Each number is 128 + 32 x the weight over its row's rms, rounded and kept within 0 to 255. Layers, rows and columns count from 0. Numbers have three digits each. The size before them is the row's rms in percent of the matrix's.

# layer 2 MLP up, 320x128, rms 0.164, rows 11-61, columns 0-127
093:184080172098151129134152123134092115164124141131096096152083087099126132159105107134139132077151182077089193098144157120130154110186149099148093120150095067135127047144108139130119145108073107161156163095144137117101107065110204160147118146099152135084097076133166151158092143152097148177097116127119205147157102141081071096066116150133094087104088099109163178128137147095074145137119
101:142168136135115049145195105101114096094156128109146142165123150177119119158126125142162107153094099162133116129099081147131152144094115146146098076162160200142136087111157111084145104094094103154133149120141194157077130169124092142118127084159168059173119137080088108135093134113154105058153075179149222134118124132126148130132075101111042124146148122063167088126142086125133150108093
101:118173153043089195091115136131210147110131094146175098135087166123146137148154112087142167118117112147171079112129123101095183136128143122120043106147136067121105193101194115105171084106123050094136164081144124193118132107135166131149155141146189175160140086122174122170139106191080124160146087120093142111121147121133121119089098152127148120125151152148102162160175111130147108144117
101:107138155067134106164138142083135146188122133115122158135086110161141124103128109129105153054110147110138081173148103043153141168114123121126122098169110143061068126199123119058082168125168170148088152094157141169142145067177145130127105106128112117103122162073069105103194137136061130120143101113117102166100123155129138092166103105143134121096118120135093217140088119152114089187101
088:150176158134134139121177130087173174092118167075057093138106141112131127116142142163138123145192096139118158123134146137088156174109142058158146111156141141084153093068114144188102111117095100062143083088136076171176131093123102078157138133150194134104137155117134149176089133160157189126167163153108124144143145107148153108188110133148163088129118074124103041175116158171148088111155
100:133120071150153184151120213148091186140104173146180139164144136134134106137144128094118196088122082168148149114099165090072089114173147211187080164107111162141105141152142146145124131176086102087168126110067131153161119134119141138125112107131146119111084140138168125147133083110141128053123101200122130118076170095068121132125129144094152071191113141108157129107155148113166082112162
095:143155086143160098171139098158086101165162099129151132145138066121133128112107156136097103108067080120127171134161099097084101171155092096137041143140143124147134064132129146144187087175139105135108110158060069127141115134118108166177139166155102088113123144088132158138175043137128144086109101182116123189094157110137102096070112108089078107157180121103113163156180123089109161143168
099:169146143151125081149158222109089152149112120138116166150104095177152048190114143135121091083086125054109128164166109138112178173132113184153139121081100147176089086080110112141131158118057125099134127125091204161100171134133081068138105146141150143139063119166174113072147122136141106194113141120126148162143119165117084124160155128115137156134158120108161190120118095093151141128138
106:110139059149102158137111122131138179177086111083133180096165152114100159113102128158100154125161139139082115142147139166077119185144063140121141094157067111154152112153086122112123153180173122110125115134169144131176113122111124085123122105123087042111173100072096171184070092118174097093141103108098159102101127091150088150115090156146110105107162081078150148151164056110100187126173
103:120131094124103114103157197129144237133192165122101156087130160028149199162121129121146146111090165118112128136098138171146157136141109121083162079109157176180177138132142136200140114150121123097180135110187160176146127127122090107103084132093109133111126112156070113115093130118156155148078141088105132135120110112146100078135184151131086101135156115118152088052105161106147124140082
107:154195099070159115121172144129129170175103077148146136103113140083104099094106115100091099051151167135064153109105076116111138119139098092111083129113166157130084142173056182165135087098159132102131110096128201121100150147161143107115134126099107124112103184104131112100081175136091184124107155168171150127145135122136146104154123097145080100151138122087039111082151131112133131214125
103:163149165163178128133122132138212077127068157113200125141129163149033101140116128105121114161094136140127128108116141119133123155119121117106133153167169157121109249105106065093097151097083078073187071152175111148143121170087139153097144117153140141067115107139128127145134098153178147160170135092130113138173119130140152108142072160109176130135136109114117137169153080101074140109154
094:111076123156168127116127111145110127127142107079130126148075100105114096136116159060066093133108064185132148119137103135144098150085097115147120122183152107167125122218164119100133150116121118231167145142131145116118090207109153143076150154141133138085148067119157182143150122150096119137133132153161090058123133186140091143038137105108173132082094146143102151147142111125099145161186
096:161122152139159162120150169166113097129133074144117111105068153139121127223089116054095169125077168143122147133164067131135112126106134116150133120161037117162120112133089147154117109085121158188127080118087146152139065120141115132085115119103085102195107101160144096110103173127129103133086133163142147148166115119099133088106188032125124166174121086130143164069140100128108078135157
100:153134112134085178139139135113134090114162144144124072121160035126136125189119170144122062129214106148163219112153124123155132159173139133060135165118136144104164112153118103100112109112116139179147121194084122154139166143094093128124147085151143133109151187087062040149145111167130120139102056108151152106145159128104140124124102165125079129086126176087124087173113135143100132143097
095:061108139113138129141126126151123145118135119129058133160156141121053106135148094091111103124127082094149135179141118152073162104082099116192137175108080076098150094126124119139166153104103132129055207198117037118118156099120111119157166155147156118142116141121128115123164130104143184103123160144120179105154138127105058066085173145155093138130126140197112178075116093144145088085115
097:143111057119098082164123153159166154142113112152085176147121190168174100147148125080130165115077145141190103108067137128196167088120131165102147149120153159113062102144140174157089198122110169110178122172139152161149122165142166153145095113101078143141137092181145148166204089057136156102118157159109126112077119175130112101102108117090165149111156099180135154090098128140110116137123
105:044113098161121133129172135119157130159110142161102099151132151110143136117139165187093137170105115113106092153093150167142162109114115089162138113167119155142130113161165126130125084139148157169144093150110111116102124093105172151079145188103081128156039174079112149201113087108149095093077169142105134086123184132109070093055136070065084116170110120114121120185116160099174087134148
100:162145111127167124156123168089128119160046179121081129121125113149078071107061192152110116065158129150143133138125093186167127161118110099177139080184141133140120115126170177126134131147118087116120115142142090148102088117148151077148170079126088128107114149092168144118116081088172108108169136143124131131053120171099146086115207124155189131143129143195114158174105120159061131136169
097:099123176106160171116168184222161087069097183110088178065114125080142131101133100111119154150159130081058130136112063096118122180096121137155102145118147133136164161102168097157103183152101155161144125175137089110083174116142057170101138153153150098180142135082116111114157128188084159145160101172120126187129098124143079092155160113131134140164099111151120147123117094111097145149134
108:128086122124167126131144123146070099116089075067133094109104140158129138110131114142164148156159188108103073117153156145164162183150189149104160116134108135157141076148128127129127148129170144210151176126113120101170178140093210137150054117136178091161140186107154204168118138153138102177137087093097108148120119108078080105141116123122107165076077143128088166161137109076128105144177
096:156114168128107138155149155193101174111117138098152138214073142158089132125081143108165138134109151110152129088082067167128067102118168123160065100176103150083151165137127164142117130141112152187215136124154145136093115189122080187102131119134119095071130081124123155096115067166124096044129110140104127133154143178121175101079116088142116167134118104084173101136134155138120140154105
110:130193205110109107138133053082104168071152156154139101050144093102158140146092139165083105117105150144128109154141167105181121168157134132121111133152199148212151212164151106115136129128172119131135140078170124138117165110103206160112146129128143138118089151128094131095139155145167174111113087129153127131214125119153176110133106154189136110175147110152089088119105125123158122158095
090:071151078066147116099127154131088090130148151128112135098190103155040046102136126078135138131111101113155111097183090122124112133098066167114096105131217187146188162107184149082101103142143159176109159125123133202118139097130061096090126099119127161159154145110156139128076098198137136106134161109150180100130094162132128130103179137158122134121131154140164115121156119145147099118152
103:076122146118134127163064130159096179151144155176180119134144158099098112126109016154155149120085090132126146185132092105132089118087089139167113141149158139092100141103121109125164142142169154135106116077187098178162095097126062148132116160179134180139114140117104143054108093118095087119120136121091180126154202104188145158142146132132125103194104153110145154159202102132159152138128
106:097105125112148162065102130135055147117079162129072140095077151111135100144142134136092182176154127121156114070136156125180175095074116079143149105146181131139175104109103139159089118109183130179104163124160108139157140148097096065113132107093184161147129086125058090176163175148120132159148102121162116108132126111141112124183186112161116113181097153161155111137119190097193112184150
099:097060093185101131074083071131105186119131143116152155133124109138128113125170115117158117087072201161173160088093152117178098106132107123148124119150143166159141096115155056121124104109145134136198097142125120133068125136165133113102098153116103159124185191101120171134056152197109108128162136127074123153147142072141124096115122139115132175131139157186142168225113117169157129100113
101:179133142123116148155098095067106128116152162205141118123153113089116139120179110166128127079136150152139144120125115182176084135091095098081074160087167170124205130132122120202083155174124133169168137117155144079117095125196130165166140119172111117163120154131143136149063101144135116135115148140154160116116125124089097122108115150185094099175162141173103164194178136114128101030151
104:141242106138140157171149099090111139133126134157126126117134157134108132161115111103148119122145114134130129168110190125118147124148109155140142154114145050121118148151147155120150160118032183132161108135136107100131110116123173169156096119088144141097136134096170146212182135083131153071095134128088170073164133129211112148126118117091171119136151126135139053073214103107154078145169
099:169112109145098127102134124147129049101062108092156147100161134144173135123165138128074035159168153136080118094127128136092167144170141133114094199120102139069103151105160151190134107034160136076110137102180111112133167110117192092085175127117111133126156181089124107129163131134118160136111107106097087136166102093119128144078134200167121080069112136118105149146118114142156159167123
095:089094141124075133132109123093074154124088162120134080086190093148182117136064121209073128146189142126122173127162137119137117153142173105066147080080117124142194150131132189156167166143079088115128085164118101113094171178066146124164171108159126111102137151132211085108119117167135091152127138127087113144094141122120195156087109125128127099101121163145149120111080140148157127093166
087:081201142166167132237171133167115121141137100117124149130140178113146082129117130124139147143107163128149109103085106123141119156086132103103111133130128154159175118080155192163055075112126171116107144142154192146172101107118150111122135155113141205102099076165168153132177124185090110131123111135063162146136152182087136136112124065142129110132193118115164109147154138091188168169139
089:079114043113126142140194202133152096092193134187190126069107147150104157125083110117121138118156051123090157136062069122038110085159101143077109105138096123162162132103118101152162152126149139163126105121121085114136085090097110187154086124088153143156159120130142142092165151121135143110148126116121126134142082094165174084122108105112134126077123146140102147124112136093149121066069
102:155132080096111106123199147154165093122125140113125142129099114132133085181097032096156141162125145146094166086126108138145116129132154098117137092100129170135115121143131074135129131176106167125090179129138137103158086122165117067192103165120053165078057143120108130173095104160147190099148161124093076104078138108196105069123120148187056159113138109136110096102152145111163161122156
107:144104164119180250165119136104090092146127145102099087194173141155110174140106139146122118103138100128132123119138124138083128119127122122135148119095153159151175152154125106107088117145130091127145198124136130112077111182105087137133184109157081115139110105081150103121140092155123084075079146188115160144054201123121088146158122081172099134135133153115147182135162099143106140068213
093:120119155153140107111094063135150133124112102099115082145078084127134186071160094159147095151179134115140104151095089101158130139098091122114115072172126072193128172112166085155128161137082087114078121119186157121103150075093119113144084186095157111144106137071125083146151101133161141164123146060117105144147123180145089153162165124231124080130116130081107091136151103094107171143094
095:108132108119140170160120138134145194176106190148076140164153148139156162082088153111176116110141127087124127197156114107140129084092127154187126142064129088118146135134112231081138127106051134064108224127094103138131111139130131169097119124170109129154195111143115102130162141084062106135137116195162107091132154129104154110108147126127113154103124130127074146129138174155064134097124
111:175118113120092094057138187066150092109155160075126148184129124150156156127138142121165172101143101158109100101164096091165109056117147164119117082133047156154127078145139096154118105122159167102209184142063112119152186156119149089157107107099112084133168185141071128162177075113097148121156162126146099095133129177098110108137136185181140129114097111105127157128104128128158115147114
100:102127185108090116137124094154142065102132172135109127144137143130183150142172162094049184129074087143114090146089169132076125147084163130143114121171103109092086081156202136133173097106083084120114126123112125114113132115169087164157141133225092113106143134120095145109117131100087097123078107087153131193128126110184162101094099109173092067115172166135148158128118126149155067157153
102:111127170138124160119121084081047121092136129086148129135186120085104135128187105152141134098098142183109110177109110149172139144188139123093105165097142141086134161146145159168151167166113154198124151143112140085113159085174161106153090138079141121187183147130159151156159111068100150171113136112096123122184108066120109194075101107126207088142129117155156079151117095111121179098159
092:136123099149098157149043072109049138096082088123178155133158128148119155108160156105151121114119122095116097101159119135124151101126093123174095136133081080072124113099102140145123123151126105166136143042119084120100155136146056108140107142115128166058121161099105137134127172066102100124133181106138168098114122219118162157107143148068120139116124095088055171097186145084093123098139
100:144107110162133095140185125127128124122121140126192179089108122130140159153181126128172139117155119124057130131076090099148150104175219129123118136101145135136102152114137075177146111108128089140122176096140199159119194176139079110111146124060078117134150076122128141145124101120082146093111087127094065161103093121107116070190100156121090160119098120087121196143099161119119111195068
090:123127132107120152151173135206126104115132084138148063135090137114129150165104149105082194108134129146084166184142177109106166140172189072060108124139089109133103146055092102143155143103069144113138157104155096173146126085183103101106062103132177106143131082181161084126106140126091119092102136167128084077109170099126142153134106161106078123094144103133105146135064136082150128069138
093:100164093131166140131169158054060132120129158135121215116139090148162103101189097134144121125077129090147123118140144077083113130118184102121074174144128102102112077056078135161084094145111179164131116075113146104150106115128131074129059163176098095150123077079135073148118109112123127097122195125091101088097113142189083093129128129122101123167109158098136119098148139095149157154160
105:112121145138142122193106172156128111122131123159098124095102198119199187104186096173120131150112101129104166108150212147156111118161122081119120121115151126091129187121127143117128138142135066154125130115171159140106136222092095104139219092171135198178159099135107092120121119100081119168128138155132163123092168117156152134139081073112172124119128084160124093173064102146139119129082
098:190148136164126133117134082162125119149079077145074088127106149089143101138094128068103056154144124106107167107075142087146169127155133104163127111108167094094133141099158135066148131090138096097091067156167102132125120104084101163203109116177200146126129168145182093103128170172132154099212128150065124124123133121082180123183122116151096177167122089111103144096141156104146123162138
102:130098101120161131112128068131142066138098152130080098120132170154148128137095127209146129126163152157133098106125104168132130141109102102177117166058162107168117135178109158136092112148082173138111115154135109146157108253072143100183144073105148168151146137134147159195168118125111141131133101196118138113127162144113144153040136110107089126162108102122110104102095187116083097068139
095:131093116147128109104189149139125113126094163122096135154118144147174142176106125136069107147117205123196101092134045167136165136121103168125152201137145095136114101166158120118119168162072175121175149169176081106165143141118090148115078133100117066129145123129155111193064078116143104104156170088103131078151059137086126105103158146104158152108136170146096065134081116130117103120082
092:137085058107102124091127177152154088126070142123135125121124102144139115169129096142150154145087140125144060132109083106114119086102137075118167142070133133117108199132129159092086115085116201106204139112194099116145186148145141166100058092179143077133140113166147112126122128030129125152166154107191142097083146156151150140135176163112129170134100147172137114115120109107118076099097
099:093149209076126146099144116127192134142160160102081070145135119086125108142112132156129107108133148127119096193148140103124132151147134086098101100110163066098086113145079078093121131072165169110076104115167156183140154077147207141144084106157127105175107146180141095085111179117166127116167136097084142118087097117147093146096143087127152080085127119050173083084124105115102131161137
094:189082177165130158142126109151130070164164099083146092136138081168115063037136105137106144127139106075092168116145125094134086085092140159063175158100120084121068095143108157112128144091124127154130076120083077129105072131110155146193130110169161124131149119138114139099150168185071114133153126172075129128151116158087155228093144099143159126130116150103148140142148113151104139113149